Weights of a small transformer language model: MLP 1024 SwiGLU.
Each number is 500 + 50 x the weight over its row's rms, rounded and kept within 0 to 999. Layers, rows and columns count from 0. Numbers have three digits each. The size before them is the row's rms in percent of the matrix's.

# o: layer 10 attention output (transposed), 192x384, rms 0.328, rows 158-159,189-191, columns 96-191
# v: layer 10 attention value, 96x384, rms 0.0487, rows 94-95, columns 96-191
# gate: layer 10 MLP gate, 1024x384, rms 0.138, rows 0-43, columns 96-191
# up: layer 10 MLP up, 1024x384, rms 0.149, rows 0-43, columns 96-191
# down: layer 10 MLP down (transposed), 1024x384, rms 0.109, rows 0-42, columns 96-191
o189 097:512526426572492560580526499493546515513496524543448543546587468478490463555486505487551499515484437528563451563488553458504513451345465429546496535499448438553528473504525588512545406574406397462576482446465468426416524484607510490513522524534413453557527484545561532569537543460464526529
v94 110:423481534401438495403545457463444406589511459569475536520457514515532589492483567488527517499487513452400485565522488422423443529517493486431497565500482387583496447484556479481555468561462478435465451505520421544507489513510478493467547425514565514465492449451519608461537453550470468525
o158 083:508553430503470474447457540516431530523443469576506417473481563490550470460495458512509512535512427509504533530460388568456477399366523512450412492531565536491471480565474515554549427527457473543505509581518565439557476461517593460505498488475494453494530483492511494560542553599480511518
o190 095:517550444436583530534453528446424470403622495550513471467603558484529578541388472554485459445456434497402506425561533496467528475612561570517521507545492480516477549444536566535450492547443516550429500508500507584455511471402446453450560562406513442481523594430483625538514417426512473529
v95 104:513496527548470457474488500489495448604560501492537547486558491505477512563537512480563518536422486539464439417545494489461422493491455474522572532517474520556553516543509390534627519549546475502551432578607586520475447525504610532543488503514485456549458524513466528474541543518480382493
o159 090:551428474432533582535520456423506497584481476502540541435536628579557522537455451480561587427507503476608538438460551523580574540579455499444517528552415463583568517443474588485445449486494509547552489517435477580452527472544549523455507490474470517574437400491543542603556437529511524490
o191 096:507542482524444519469464455516395444538544435494465570502481501548528465521513501515496499423447489538502422545421539505587529475616594468535486520436539509470523506513544450544505481478559528586457444532548537455457468489487521474516542485567364489488531513561508488418455453550554358468
gate0 104:462557475447499463548627490471472524456500482441545453419433530534581505533533529486476545424537582515507429457468434540481487483501495494536511517477421561554468482500486483535476532437433525496521443494493479473525503532449600428506575487532508530466516492499543550471483473521582531503
up0 103:467574492349494394514506407425478415472516554544427498434532568545546479486584508467565563565591493503488551531475514557553485423591448473512508483452376502527528435386513565504511507358460466460612453566524457556498470535573589496429552497580573552526474509509415552502549477473484561465
down0 107:476496426429520608584551511515455520469547409451463527438487489553461478514546507505513517448497515490512554490507429471481415500555400522494539524469455531506521460524494516580593550560491409439487486517567480449490510424476535355490539464459602474454437498614464614599457536468527519439
gate1 105:559558508452618514505482564480519421524491475524537490599459529562448496454491514520422484592478543538534546560548429367479627464409461554516524640492527578498470600580537497468478552518480517533468511503516443500529548436497541479455469527454498607495418546519484474611601537553546448520
up1 105:498527532434428381525490459460509499550489490499541530527533448478469494566461490569573487540509490456411561540520542557499512504477439551544507412544548531563443444484493510532547566439594466531489503498434495496399494461439496480519564491539493474452485429410573508492471580451475577446
down1 104:496447507457568363487552479482582464504433454472512540489624533379463482515573512476567470529501502484509536434485506531535571486489632504419517552549518477591452630490528474400536566483450472471400470517453486460456599516461403517492515445445534571526466562513503477539495532593418533581
gate2 105:527500496451484631531389500483427522452532499470535545467536523417603540445504484550516544509498475494490538462502399534557409517522488461511563465503452538560431405460549470448513562571415540518553554517491471505571664480439610497555510508485526420454506533503472521557433539537649493477
up2 106:555522459541456451546488442492512468467502483494434562438440480537576553504448603403544499362463489571531495515518518511510579466438529566490432400551468524517549493607523452632513473559503525466455489562447637556546491520517442496481601546489473507542396546544552435470552434458428540431
down2 106:464462530481530468496603498518492553469575528571428448455500501417387586517480396490428522505534538429445459499521527491560472510527486397543445466502431462487491571591534464471495532479468441461516483529506455508507490480443517465490568486488505502508551547533541546462492478436421528471
gate3 093:608537471498571480514432457469460469455446523481523483516504445540491480511501507474458536504500526499473532505523536527548499485458423432570544528438591519538483514479379567485473470541559397555488596444488492590504424497632486556479575504469470578563539596571398402449403562508518559544
up3 098:443504465529623481614508439493509466544508513524464514488555527519524509475394484458501508498557460575441491564518521470457470521477521531536545445460524556540471502505514504510473440544549487469491531506476484516395451480510436507469438547498488577642516494515491422582501484524512595520
down3 096:543472533532566478571503469496492528443406561499438461469545512556505618527512624414387446538507481516505472593464468448475508496555589476401429463364468538414516477587501444440515549591560462406407443472547450484523432484438512468514547362519477488541527491500563495512415471481512562485
gate4 098:451530509497529492453489554551496482504454453484588444502496499495496508477550469524485494433485493448601450525493546538563437564535481520471473586525472553556595539442433527521526537495452470530528535496566492505466386401507538546491453524494496522515511465484415389519484310524538457574
up4 096:457516473513490584462553460551603434433511462452410516658510459492522614528624464543506510547512454542434546451519468511472496481433609464459492500519502491527499522597609399560588573505616475456478452537643563452494511515603448447449565443490518534496411598461519543543582582500518556456
down4 096:476434470483446612460502561563516465506493499473398525531445415506496516409433527502501473540539500426504496540539543450420471453547515457418503511532414440482430575417562437558458558381465467539534459454521569595610529480595571525481591459556548504486545484465499573583472530491453486521
gate5 096:464553539499424478447598450494444570549496490616502454449576466621432485482460405506517537565446539485536498447542572470552428476594537484640469471492566519487461476423471421438509514541417473476448439415402438536502508463522441584560549469606479430500595470549396525500590556488504451532
up5 098:474482516510523410491459488492526516452434540456501518471514476516400469545444483469611575516497479491485607516530481420527482496554499496602434479554540523525413536491467560460499510525540533576524480481456545483428540458536448535611581485514473404421519506615478528532452574532508588611
down5 098:393460428442566509485489482494482499501524554567538565523475513464581508431458533467499504514541449572445454387552523557459510523472509470432485409488495468465563550514532432523487516536447534496534418533438461481439416487460519570514492527492537545436510577490466454480540557632464534506
gate6 119:416496485577519499551389523506463456579507552509421477531516500501508579486448576502491483516538520439395475469589434538516481463478507513640490458469591430436325532503475537639450498557449522473475406476466549477523589473531477466522520523572410505546523462452492466578514446475581421452
up6 113:491570506502462578476473445483507484452420471453498492493469521460485423472520485552525531452422405488538505465500584416518439557517552516500541469562462428470612553497568522426505384453530504520550579522611382512492612497494499514512542349384530494379461477477481540423478535532447568434
down6 111:598545546468531467484529453559467548447545563446551523532447487510438477518555499474487557516439458465558422527523438478555524525454386520436519437474526566491501462513509510479567547518493516564504513632460439442513555494425544545510488430562516435521493506509434495655417613465493455533
gate7 096:463431553494547504451522480542502553487476470412507493513607473491466517509523554467520517409509584488551478505533550409518472479546502542499474583560423482488527452540470423498524499515506525469545570557446515536507447472598490470500457571450528438468418527484524531549431475478537529475
up7 093:484508536477479488482435425604555457583382471485471520467565470455567477456511460435520545504518544499471453401505421586535437449525522578498500537537529581483479626489413541499439508497582493457430543623500555534549362498504406512421472545504433540457515512389413481529489470509513489504
down7 094:456534593395538485589471558550539518606487520514523509584457593530502565492532465544469462471456555502429477462516543433490437464450434600467501480546508543512455532501562495470494499449527554472451527461514548464499476608503535465464563528423505548521569557615451589503493549546520531578
gate8 102:510404560546543432581507513467520522460540564482441401483510552615467570471450528514443560504428523587463421366582539461548518470467533516478554432513493513474509574498499464509499486438522511501536548458496463475464511595489442482516484447563561528469537566526480450508516511424529454555
up8 104:496465571461532485455540581524531561456464420537471435487431427488457405484457414537484452448540459583460412435539529496529508467521504617501489481545421455437441485457518469528500480436618614478526468518483460526459511552507490570498413495554514462448495495493471522537535512523575432540
down8 101:550492630472505431553467550582478474412486545510562563553628396451487498569452460479482553482495424465505372502514538603483541454556600488483483510497513552526485519546419553489466425480534556554504433507473545467494551492422563472441423396532472582514444515485498449521468530513564513449
gate9 105:444544454547507475610561461463455449586572526464458495447390428589461545500435478524467605572566426532539521479582435425573550439449516544531484508534465491535482463548489461570477534554478419496588426480471455589465426415542498508520547518450558449413414473477532523559508515425549427560
up9 101:450535479518603433483535426510543446588487442480507390463473420599500471509445635566551455534540505474565481485499538475543586521520528562524507566482533444492498483617425465512458487496470492465454428426468418591485491455470481500514490478446473479431510575520501494561582505509456444541
down9 106:519580505418433498542422474417523525531490563433431462496513440345543343554453496439425430498483468498495484567443429533546480509472524491511472363525421456441464448476548582447452522416503514469481537412430398482517528470487504477537416428451533514543504490508484429490637488470472492478
gate10 106:475438477498607423456562474507515563502391504459535522473601538479454486463452501412556545504493456557476492537490509433492481511519506535394431491556482552523502392398508553562512571501514450570510559435549451440530476676540476476466555451527570587558574506511564500513598506515534509578
up10 106:596605489539434467543493392547556450545508528557542601460506419501562471478419456529488529453541465522561439514478518438450505449497371479596510452479480509502490510534493496523459440556440497446507468498473502526471543550406537406588478514516511505502547539447522516529498466493528564443
down10 099:432474468545507535423523489404456496525523488485531530559479538539444477505416467453510524550474509505539443443462413591522462526496489524498451503497535524495548422504475448559559493463354514570483456503434449522449596544478457400501517482500570527567471579426477528460446451510506549456
gate11 107:486458504466584441501538464458545513495502458468567478554586636574494527465507541426568426507492458525477559540524581497570535404557428511521497484503460586433455487549491526443483452627551557498593465571484524552457521496554443362442522522605532397552451462431450470465483474560506500497
up11 102:537487515537490437492449508628476437492587509486583498536516486510496499615505458508532477507535557445535518520452538513523506427508546527623483457536579506479474478484391538496525519604561508597500472538516465574427489447507514566484497551602468497550490453526474493536502550515523499410
down11 101:476487496529508491434490434545387457467402522525442489480508458512512475446488531468628548444535494408473508508482540564588426538495550574385518498592493527494499511531542524489474473488498428533513506545497484606504525497487465508488516539586536614456537515565495447448464495516508463434
gate12 102:417467466467494545506534535584512512414446493483533542457411562461565564465500503430550480529560482489429502497456412579537535471560538507529480461429577519576563484471549444474423446536480473499499487428456574582461572498565585463462561487534503515551484505590417445538374493603536458410
up12 099:493521404496553449476521592576547480496547447501543554580502460541542542509422501477511544477596641519472479475395503456563440515442529496466500505491431492445467502501402486430583547481506525418457537482517525487434479449519570502519496397488476426546486543489462480494474505580405495447
down12 098:492523543542530429517549505451521474393451408571552428395479505464475458528530566564536562470523454528544493444606448510497521530522572485425542574539481511432459541526483424433415423521512618433473489416422433569485446594408528516534464534504435422587452499536439484505545521521566515472
gate13 108:545526626535509555480456566475431503548602608508516490540501504551488512425513593556483514437463568435438493424466437549549540522539431469530590460451503460486451506466522489445573547540464421510501494476526566447509497428530497516545441486520489507458449525472481518487450503441559504503
up13 106:504482487576480529468591455529563586545438510459587498577516593512515529499490537501506470508596468493506500495511477479522602557403485475514452529446430473586507469548437418462537499583544522603470500520536476476526503365496529476507565546523516614547587467525544650553590548496559497510
down13 108:521576516556366442515484492482526560627502478519474565497523476538506423497556509457434533480443504405458488550538481475451499467435601546531443526423459496572495500424559565423476531544452458499455526469496390481616532543512575511587457598520525582489512493515644527479481419439569429445
gate14 105:496505568520549574443537604536592578374497540506499494430562571544532504484555477535414430560552429515581550539494590534484463417415632402457366539513519485506479485540578586515605401448502422511410528480458522537469448558326470437521447555491577489530450511506516466471550495460511482446
up14 105:457441459486561530416600500462508517468535521471477606519357514552508473520527557506459581492523476555612486533595512462489493560610419477448470523520434476418489542401519421511535534431524444507535550548543582432523566497493525532506352464443539426510564531494500386518439482503432518561
down14 104:408501457512494536490454426454476528524571460444546472500472513548506577518528533468548612521518464564464537481548541512388554535502537553532514470570437505553411533538449519458481559457492478509488590444473530538445547577449568463524559462505466478478471527496513555478520478544374484484
gate15 098:486454449493480578602553596539515489426516576471484625425570532493627468487508576484545469496508496389496467443442511533490472575517490433516451462526450521472434501526442408529498567484444456584358491578420515541507563510417617570489456582521499487566542493499536432425466477523450491414
up15 095:508387443496452487454547521448510557449443554563476396493521517473473439516491528574421459563560480503481589515478470510567493537470560546557443512572402472499543591452475444512486534444497549428451494531468559558363512484438544532504524504523437470576478570510653464570524419557491429423
down15 093:441491439475441561634498463402427527490574568525485413508478429499475394477477542522490374526444541443463480469455520502496502492494492484468533471460494484521513364473446493557474493525584438440437463483581465434482586533500567497458504465500418484570507590464588452440427520474504495456
gate16 100:509437472461491468500541567517499543523462432586513557620534557537507506486458462438559528386504483499407598469519457516583503463499464497440410553456467394491549439427582415541421459448412455461597425462583517524509443533561550543512507504538449484521561498458446541496574514420499564456
up16 102:482425542524522425416490478503547489450492488574450527500434445493502512555485499441548457444470445497450486526410485489473606510496494498468454560424518536495470527451586395555428465495518582490468438467618551489443419519547539458505479553503433432549441519497552541545537500561449465489
down16 105:535559563519583588400602425551514470542413492477504564501465514498442455574535442479540420528562507431462565405520513506462477463535576557549562458467607500562434368497478541456512470539575390491499525532430531510470564500458485445548483440507588451523523464522503539515522450446560529408
gate17 098:593485440493537542483526589473527485515541457498513458518457522554554508470476561616490529460512508560488502526510409387540446490622547462491545502540448436488522544582553476589525475499528425542552486523415470521604514451560589565494533536468541458496455577564443576521539504529507518580
up17 103:527559536547453409472527512519559489542479540452602584546430582450560465538510457443585537458541557444449570466538462453472422480441448426450417432446503490488492444515575492481526458559461521504554477534525484606592562433496558392536361522500552518649516439514524548562578563541458444487
down17 099:526513545566492564521518475476436481446456574511485553474557495516563525535520562410561458565598536537474471469541457522518552453563493551457513452470467506461539514482465430474488508545465494519496466546582415552489471485648513544561517574395524501481425487516521467489525519643423403481
gate18 100:458518520511483503516529510537503431472576511573561473424528440451556431380530593550468437412507511526499500468460494533483476500487497548521472621511490551508526468527497469484441501482468419514547532496641441441483427465511505580503446517568509420494529502551473591478473435547528470364
up18 100:512518483510465597499527448617573495450470567418524470495424517529467461484562562534431429440501455587427485527557485462577582413531454514489462505542537471505622506497464482546445513548480463574580579532552469519474429483519503474444566404509477445505487537543423398465443565517425595528
down18 101:502507497456507415479483498521587454485584507488425558483326497460433455452471515466426402472570490504472479521533547491487472481485472493500488523529560495458485503531542559472467515497469388589476571479503447553492503506494407496595524556532411528508496491446474523544417384489450520460
gate19 093:518476501535587471509588470506449455573519455422451567432569495427479476474456437520530512565490499534442490580459538522507559467472522495491525528525516490549563518498502502469474530560511513527474537537512574439523454527521558486475564367468538558539497473526582468472472517504502540520
up19 092:494421504460474524533479532517530547424491457516538558487542416505531532545452450488634489459522491430581500523413493516449418491487557576474533431479514541530474430484447501460494568491539425493502441392455550429511519561524506601483457420439437473520496538335441578511462406395518563520
down19 092:462584406495544488487546542553445595566467468483514570534623397398368515493533423455523514456619516431414441503442467394448491489606545512465506530512405531589448423489508434495465688480602505512536472521492494481551533456511563417491442561411523390575485490560536540535425506525483486481
gate20 103:408489470460515484452486481503510535538513545473529448500561496515464464476456429450576505567493560444359512543464466510537411525426474569491450525581401523619419438475508492546458501507549491571520498494436413419499555493465453398528489464472473440515489595582498438514572529513492590522
up20 100:469545567445477537498409510461462474530490443410533479471491437477465538451430464446502482541449577501399483542481529427459525471449463472565404397468551465554508472474385545488492500530489433456458534472476531390523415461505553372398406510521524475529490402510482490458535455621412497563
down20 102:468499454473464474537502412526558434531426419472536556444473447501485391439393592469511484484508605472419530531547456488482512577535485624419454393551455455532478510412629428534536447517477430481529583570456529549431555470498450387477594495498572615550441477578426520496519547472484397543
gate21 105:478564480490446455542388569589508483548451490566474466472608467432576525424639518516496496481492507503574499481436463532473591401549537522537519471550511475546525541529511495445540437438422493459479541488468461438517446566588456495507560515482540410628504509481437468605453485599505546539
up21 110:514545509467444570438463505482529452557552522574407435531555458461581506470597575596520456546479550546495498451550496537512636421493579513607587498587581488604449479374492517430497565453507509479444560387516529458517447521491464460475462538530405481512585533497529401593500548520485575461
down21 110:407469416441478522556444444543447500448396494463471517547571537502477440494533469508451459409424410524520356583510476616399513463498493413450444525526548403506492487480508497586567514430527509586510404487471473493501433482534386533545491575474512451526524556469586495476447526480472531554
gate22 116:470534435418398525550567428396553514493511513466528539456429433553500501423476435473528599501511580454463513567408542463546518434543486475531556623426527436512491545530438547495549526412452450579442539520450493466447531516473544474502477484500537409416543441539597457539516441534474593486
up22 111:478573406368418538422519526462484583484449492485557512384432526528499500569478548461554508487559465546464446467490467567518469493485508573440497533494582499503499458430457528556478502498488579548439453432492529480429469455454480472522469558515519467390547437507614569423515593466531592477
down22 105:572412478456474497471489473482590525565454497497562494426575477483425483518481529425481577512444524451522421521532479481457521456436443484439534571446563495434480451432516408464421503530386468553560457510508450544510452544493515467546459458452499468474530588456491485549528508550449484461
gate23 109:481519532419415463488502492542499446598482461485514448449560524501437585501449463514510421418487517568554508494462519590497558451503537599524481532474544523509479394451458459418513463625434519518520559521547534546485500412556515486457604523457566523474501453568535484521540485397566485451
up23 100:525579441529518499517502404521481491488538389426568541457471501450533478585476471465507495540625523475462546495487511530505540511458530494532530540498555523451443479488534478409378493493430484512416540502413540516517551559446504478442528488436559531542450470450470415469493448464454447476
down23 103:481500549497425481441472506506476492514486443525470566530416494502448640496535451546450550451578507483457538527423463485528505406553504499508517485567545503444478470576448580506483450501530426450440475501476482560468498522550489542475380482570548475625540462498494465509404464479525443542
gate24 117:492504444503431539555498540419613520584536535526519545519488550525452519523458509435452443529525489550471522461441564433453502478523510505548496530511515582487459457492495419538546509526475520530524484645438465565474460439576571507501533532461507564543444530482464515540594502493442572533
up24 123:509534488592475549496537518436551487533526485595477536546482534462547508443381530450539563502488476476530418462527572375522471416518484483499550579452535460437449520509526424527540506497490419490571416541508531470454529522512565487553529622443566457497431526605487511579557433533439495463
down24 114:375508450480466527504464543440492503475517524603572465505525549568440509561552516408532481541535417514507501602586543518448567555532479426493563523489532443538470516494560487431565453517520516529485458553504496457626521518450504520436500489450515463586572573481566512468492528537481554528
gate25 101:478496374513533526568544512459401534461582414420439582545555527393549538550527444516462514445546412515448538513452513501503491435517445584477488503519511403420597408471594538513497603524520505499469515513550506488515423582444490556499514389541483474506458600504539529612607525419538546401
up25 097:628425596558414532548501555468532439413474466462491543515496571441478492547518450514395570440562451546487532535517585502542477502375508522475448487457579469530503476436468452460474516472441505508500475457529480500577669498510450467570455530521498453495494522498423446532528510467528545544
down25 102:504438437449418458407524515417506538474436519516476490480554552477565572533548442465547517552624506524454538438547529499516412479499562485533529595483533672556500470467463587528541468510602522504540489623518501517544431501453495482564588478456499494493480463567501456431526604481597498501
gate26 093:463563530510544501589414539397541536439605560517462569579507507485447541528445588560520489471439588459493499555498535402504449481475587363382449475588540521471384498543455493464461465427519485486495494481482489543453507524346577509498533491458629604459544488572467585463464456617530498556
up26 096:454509586397603487478551498446518542507521648487463536503534496516452515538596501562463502508399565564526500498456523381502537633493540503501451526522469489452453571613480514530480520434475522441476441540445474507557540536405441455431532624445509445456478558518549494430494484543526473493
down26 121:565524469514538461519486468450475578499514489498512465519436529469545484527401484480500520443451458507482558456558546493512450534568481405363498508486553424591405575472453479497438404491556415436459567608530497529457466479449535485570511566557583557532477443486518537437438466455545552494
gate27 106:471445517574478565510481584495532526458443586483578501422507498465528518532508576548609475552548574496466502552507614506471482604543513474535479507437539478487458506477498486560503497461522557493477494513528536508558543464462548570323530418591415476500451517443485570492520535550456457650
up27 106:489515480477489475550494497470571482404478511494520537555418518477505476496522473472521392509489485447485550409459595500444510494459508495532555452435497486541487473580378506527478464475487497490481487519469552445594505483467517476435491557473473545537445494492403542483505449529561473527
down27 109:507458433484499564541543507528528462493501533528496400513430517439534535520432465467564460505431624475548485494545511492561568528534537422541584491510441461500459543519479485451536445549464497494608494528454567514581484464540487466497569502441380492551478493449482490519422629486428464502
gate28 086:506457470625471460552523501447419521427516496537525558457606445514435513509458476441475524564511442468496510459536509477427523499491489474588524449527513555554377453405462578560495485549473393499512453435547543530498484542565552467429511465521428552497494499482459508426470500496615468545
up28 089:539390547571522481494571569572502417517474566485521507489513510546499519531447517470402529536455457468462507504566535437420507463524486456495438517515412480445469552344423485515507451486496505485452394541525563454466450532545503528514514474447469522452551517506449499478450546495519519441
down28 089:515494392414540620472475538547459560468572557471550451548598518467495487435549572422527446481412454397417510513510505541485447555580451463472496402534537482433525458500525471503452410469542475455473496451560541505508448547527456409559445509496531529612458473529527490548525451376534438371
gate29 103:503580535529547529507527502524439509528481472442504580472504495517440470503450466551523470446517541473513639547487457492425550484546483471490479538423473512502486500540526551497411473507486455519503508481462437574463368558538506543535502628621468477449493559588558422585519520577496580490
up29 103:491497435521474500494439514542458456491439501465507571493402535513529487539577414519525544505468459452534430452435485541551447409471470473494448487560529496475574513441488525540467535504516577546474553571524529415467607505537402613566453448562535583619456531465426548490526531500485539529
down29 100:535440474506537480564447498534409452514423547415457528547476475555372598605513511478414411541495508412492509535544528483410553548586538404452459503447505457551424583585491487546451538440559487574476548581531589511473438506512459441475483451509572501560538457466504438528569423519552468450
gate30 098:472540469528406509542490471491454504496422497357416511479490484517525488506527527490527507448443421423514507596445367614594512475479522471460512602479493469411469505551485491376482487558426445392423525522387594499523435458505454492536457464510632486535543592530458449522451595489465515481
up30 097:524426522523514514479481573545437525526464496592528498537545421516490504519498484547505556449522568488464373493452458476385560522462561483523495510495422461502531481448525496482475556517562470540549489501563397439517552546473541459479483571482488550497541446494487488510522479411492570459
down30 104:553434500436475541477526457581499531528554547555541440555481443505483527459497546433601591418448445530447546499437465517569538414458487521452568507469457484555504520560545425590506502544521543585467449494537514455576550454489511442452455482437540511497544458488527502571441480515602520450
gate31 082:520499511554441500529519474453532509490473435378555367545549466551492422456517508478421508512537505418508420503537413573466510457524376586459499487473470532522511422387438555503492491480498543479545467509489521559507525487480484455442538466476444459433519517470375485432531434503425530547
up31 083:517485498558406461483494415572437431473512531508513448471540479525524491512520559518464532521393563495524392457472468625458505395479438480480549476557459462574427403466438535494526541509524549449503455480395497521464469444484498484514562475424500519461553442369408426528535459450463506523
down31 087:530456584630494538560477398393558527500511500425482488492498493422567500514495562551427559512477461519523619571453469481520492434534483505538491501497540555477466469414461530448473497571453438463554527554467561508514507442447490491440588495468521538532407438555520436470517479522460478509
gate32 090:487514549592544473476482530511551484525556462455527592545539470486473571546602433518445492410445483510565501571477506478470420575534478519529406484477323486422481547497461548491520444491541482432429398512517552479522513442441493559358537478455494457586493525438497498381451514500479428512
up32 093:533447502445551494530502575562562471501462425469543484544419486525474511476557569459551570644502517558432472405557486456460476507477523479478623457483551488521549479452504450465519555557486542412451488586436453541555525464466601481543490488559571485507536523574540514585487532332516587539
down32 091:465475497452518559501476478496561554643439517486450476465488550515476645471481430387486566511519389495425584476426485471491540498517464504517522557501531556530484504475439585454404476517482470357482541498432522614557570543512556501531453520471548504535421437534446583537468470558523541489
gate33 101:456464548497474490474505503346519567514512511500487626503560512527516524437535520531454639501430474525421507543482490474531526488520408445495564490554447476505450514507577559518409504521514578445542474443516558489458502493511487512577458508540480529486588504524480607509539607514446514490
up33 095:417472531468528478516516511524462462506519454472507459540398443483494576462508507488464484530446507501446483474519539571517470450507476500519480472570473521482419472499468452494448425498418455461507515522473485467494523498537526425499522454514552478494426465452462495490419457545463495559
down33 097:550517510515574499469533423514593481497584484514503422533425537455642492516436558493508423480516599478438521578499523564500482638505577518527545466511575527405520456633531573503496527453524524575474498546541527461444477505583451490446444431526418504566453495490582431510526512463516505523
gate34 086:518466471527447567509509496449580540451537472567464505488530548503448480457471476499557398463493516496543523533451543469450467426578474455476530577452509514497563521544444542542506598433563528476528548543591540566465570578520489512317532421520455462481478551478530569349453486451609559519
up34 094:569488456513519425399518471494472497530531413493600439499458511540517470617411515428473598428488409580539586498500502545531514459546583448450532666602573570509547456490420432551552554470466428523505561552546494552531563473554580537421478468476494553439600475534537538456432471465520564567
down34 093:544515674410456488595504523462513469432403554559582546547510345422513575578488446509441483512552466457427590574420504535487456538527486455410527504529508448469546493551568461463483484384375491494532463514520456504456434484555503523565441430570417478543536511496444528498544497531502508527
gate35 097:500483513546443556440488525465453436560439608433568396544450498519587514451533409447421516586417497560462579514482529507471461536496573448454542470479455553502534454455436552412487434508475502450533536517536475509444517453529394462516550453593441518370449523509490395495537497580491557546
up35 097:526512512448388477457605473481466461538539464577507488456429443519505533563501563428484512456438437461492473484503446508572503480442490528560548447468526605572477500549529406455551528491438513490527524393465429443447476420450522445455516477477472527444517483434426554507521541588538507504
down35 097:492447514468495473456586441507333512445547488542502553499459471568504591531521525517545435567473417516562590567509482428380460505528436407503466424458515461555414575605493577536584543466525493598495513511480471540489407487476413509464487531489451462427447513470470385511495549560468571476
gate36 099:558491566448487537510451537500589509505559458512517447554480430446480493570501581528492577564563507558598446522536507502508505513483558529490532553488488472520430490515462489558454500402484434571461429411440405523503558464407506464594436429453546446428536490508488495469551615560551433473
up36 105:455466510498455602548542495486559390499476519493524477490406582478444453528438548456496496530470481504605465492530489479572477395420515535501534531514530520489467460609418457550514451389438456581495534463471432488433466557463537543534480423534501485470526507439452499502555464511473551478
down36 109:496518453520503494544507466437486534508450461546512479512538477445533309457468536473572515520474507462583392557477427478528440522499478526506515479595549409432592526584432497505560587494512494468482456464591482538562463517501420519553525390502452487542517449487555501530408532547418536518
gate37 099:612413503461533367480530457500469499438484387548519425577500581550509515554453519438477558508480494376557511466432470520641556574520520556514530463538451429515463505468473501520486357484523504535511444542472580500477386508393533443546480439527539503503485480569562525446491454481540361534
up37 095:503517600457496488508487439506462550501480410549537464567541546443534437498428425522496462518489483473414492510565558571438427536512532560465433490559513507479522536480581453504499513399502533550494501564575556548518567433498472442589491522548517433454432449463554404489482420468526485512
down37 097:559478464538473568524483479494436444473546573486503506456500527366459527563499538506534470578506452564455498522484531455464484424548459442508499480506514438486523451498432394521480600517465505548513494451468461539417439486406534432446454539593472482467431536558477526414473507480437520528
gate38 103:532501484612549527498474523457550477570465475477501545448508487612502518458545477463565413558568542484486443476482587554558571563405467332552465516501591459578460489585557543441498519598534461532547476454470443585535547521502489589523447444556542524465462434529487506598548468487407501597
up38 097:433553526485505467546478450473478420450490532483493470482520468435546507499480486495621531485457516456479388435393485436413498608512476570482477578536487440529495520546545501478510476523486474433553474579371533546475449576501571512417553529425553516491486412481611489561567640419582450535
down38 101:467468483474519480573486495481502488481536455433461503478528442476482578468426478456484564413509512681603551490426478480407591486530539476536460542410522532481510565486437533512536536493437530520437514446435460502618515494457593451466546486460560594502558504485522431450519462520478562511
gate39 116:544517474450571490587584612552545557434487534554518594390462487475484520526438505500507516391505625526391509499467514558370490483535473589480556462499452456537517446441435459533499562524444546527570469507431457490498476403473497636593471494489535498473485558463592475503524447471445482484
up39 108:383361580501583502530580603547512484596524500562566570452536466482546462469504608497463422542389473464471541559507469465534519545486495452456490477391458549467596479529430551510468570475449523538416466454441449447508553436476497546490463517460525562515493498512454406450420421513467526583
down39 108:477472485564557567506437531469464473526487422465534509525507466569505480463543451435446479490509567567532490474412613464493529519467472386527506504490487448404445527411495388625475457536478481414459521515487497483493469517454452481504530409571648451504510481499507535497483471532444433536
gate40 098:560463535475457531538538601508474460455520497439501529487524457520419566510510495438408563532561499488450496529575473625496520506600569440457440482518446478538476479513449512523569546530499481499519417489497528540473491525455519485460508407483410352471552451561496514472512516531484594547
up40 107:539501481473610494490509577549540499471512517516488472495547486514490516623453599555541590418389449494510504630494560462468464512398493416543494564553510585557456454577507540433490543503450505398572508473474664509573575501441549508535541561501471525492552487441489476404606613482558482499
down40 108:479489507421572517488465527483566491494512442459564594449505497506486494494572655524474406480476492484497531517570551587458526487484406569486543479466443389523502512484545514534468495456524544479499464545511525450463434489568476583621525380524399452572566537548469544510441528507527439584
gate41 105:437453536508480501474559574489446517599488596464466567518528452504492547486497525511582571441523448465570535470492528491401607466455525402366588481584549480554524516443478501518477522344465510566473552529510571513449502413606513478459540442432516540492474493543490477488484509506540555429
up41 108:551500495523469490571531436520531518548423466544465386570393483471549566432503477480490457441503408445573544506528518393435503470631517372484446488533579445510457454515558469477424478543486507586487518502429502514583479490546512473497540448568574542585465568527533465537523542447531476536
down41 104:544516478495507494498530475451565475511502450497509504493512439516551374455530537509511493534496500459478474539440406447540532451495535430511473481546438450479476484471495534507452544533658453397417541483429551522536504541469505543392608534584484491528537516508500502493458496443392464463
gate42 103:469482529459475505475477585474574483581498471482337422497442469496517463455493458535483550495564490572513564536463586382483554533500493428569508557618538487507398585456477589422538425494428516504633479417428431436532544582512496560484535526602477491423502478474459586485455536493560470480
up42 102:463401523403533541484505511474507538559445458597519493413514490461495520588522470601490500511449483561536538461535658402553496569431536479633575364461492516411508505560398560539545493537425463536455459505467423395475553463500566548501493530579498519490538516561499466484567569450463493467
down42 102:466436575560492616440520404473542518464549518384429499438511568480448490445457453515558469481469463548512455463443510528495450505521478488449483537525497469512446550483452532495488416502500573512500493480511480483478547484467511522447459512574496374521515375473537599553404493446501473502
gate43 107:413455387501418605465551538489461425542483507569525575516475490497430435430472449516461476557541509487484555513496445449488500414477556551534500548518479605506479598518597526449486448545421667450560425520505523515423553477520548550410531421468528553623520531508589497513556503491460471523
up43 102:479567502489538547529491515438567436504515500488505565489512467547516569479496592562542571546464497498499452491485447520559484528493578495429589471547550493562469552529460552465510508429515459463448528501482666454531533533463528513548437546517485532496497514537526549492531503505471525500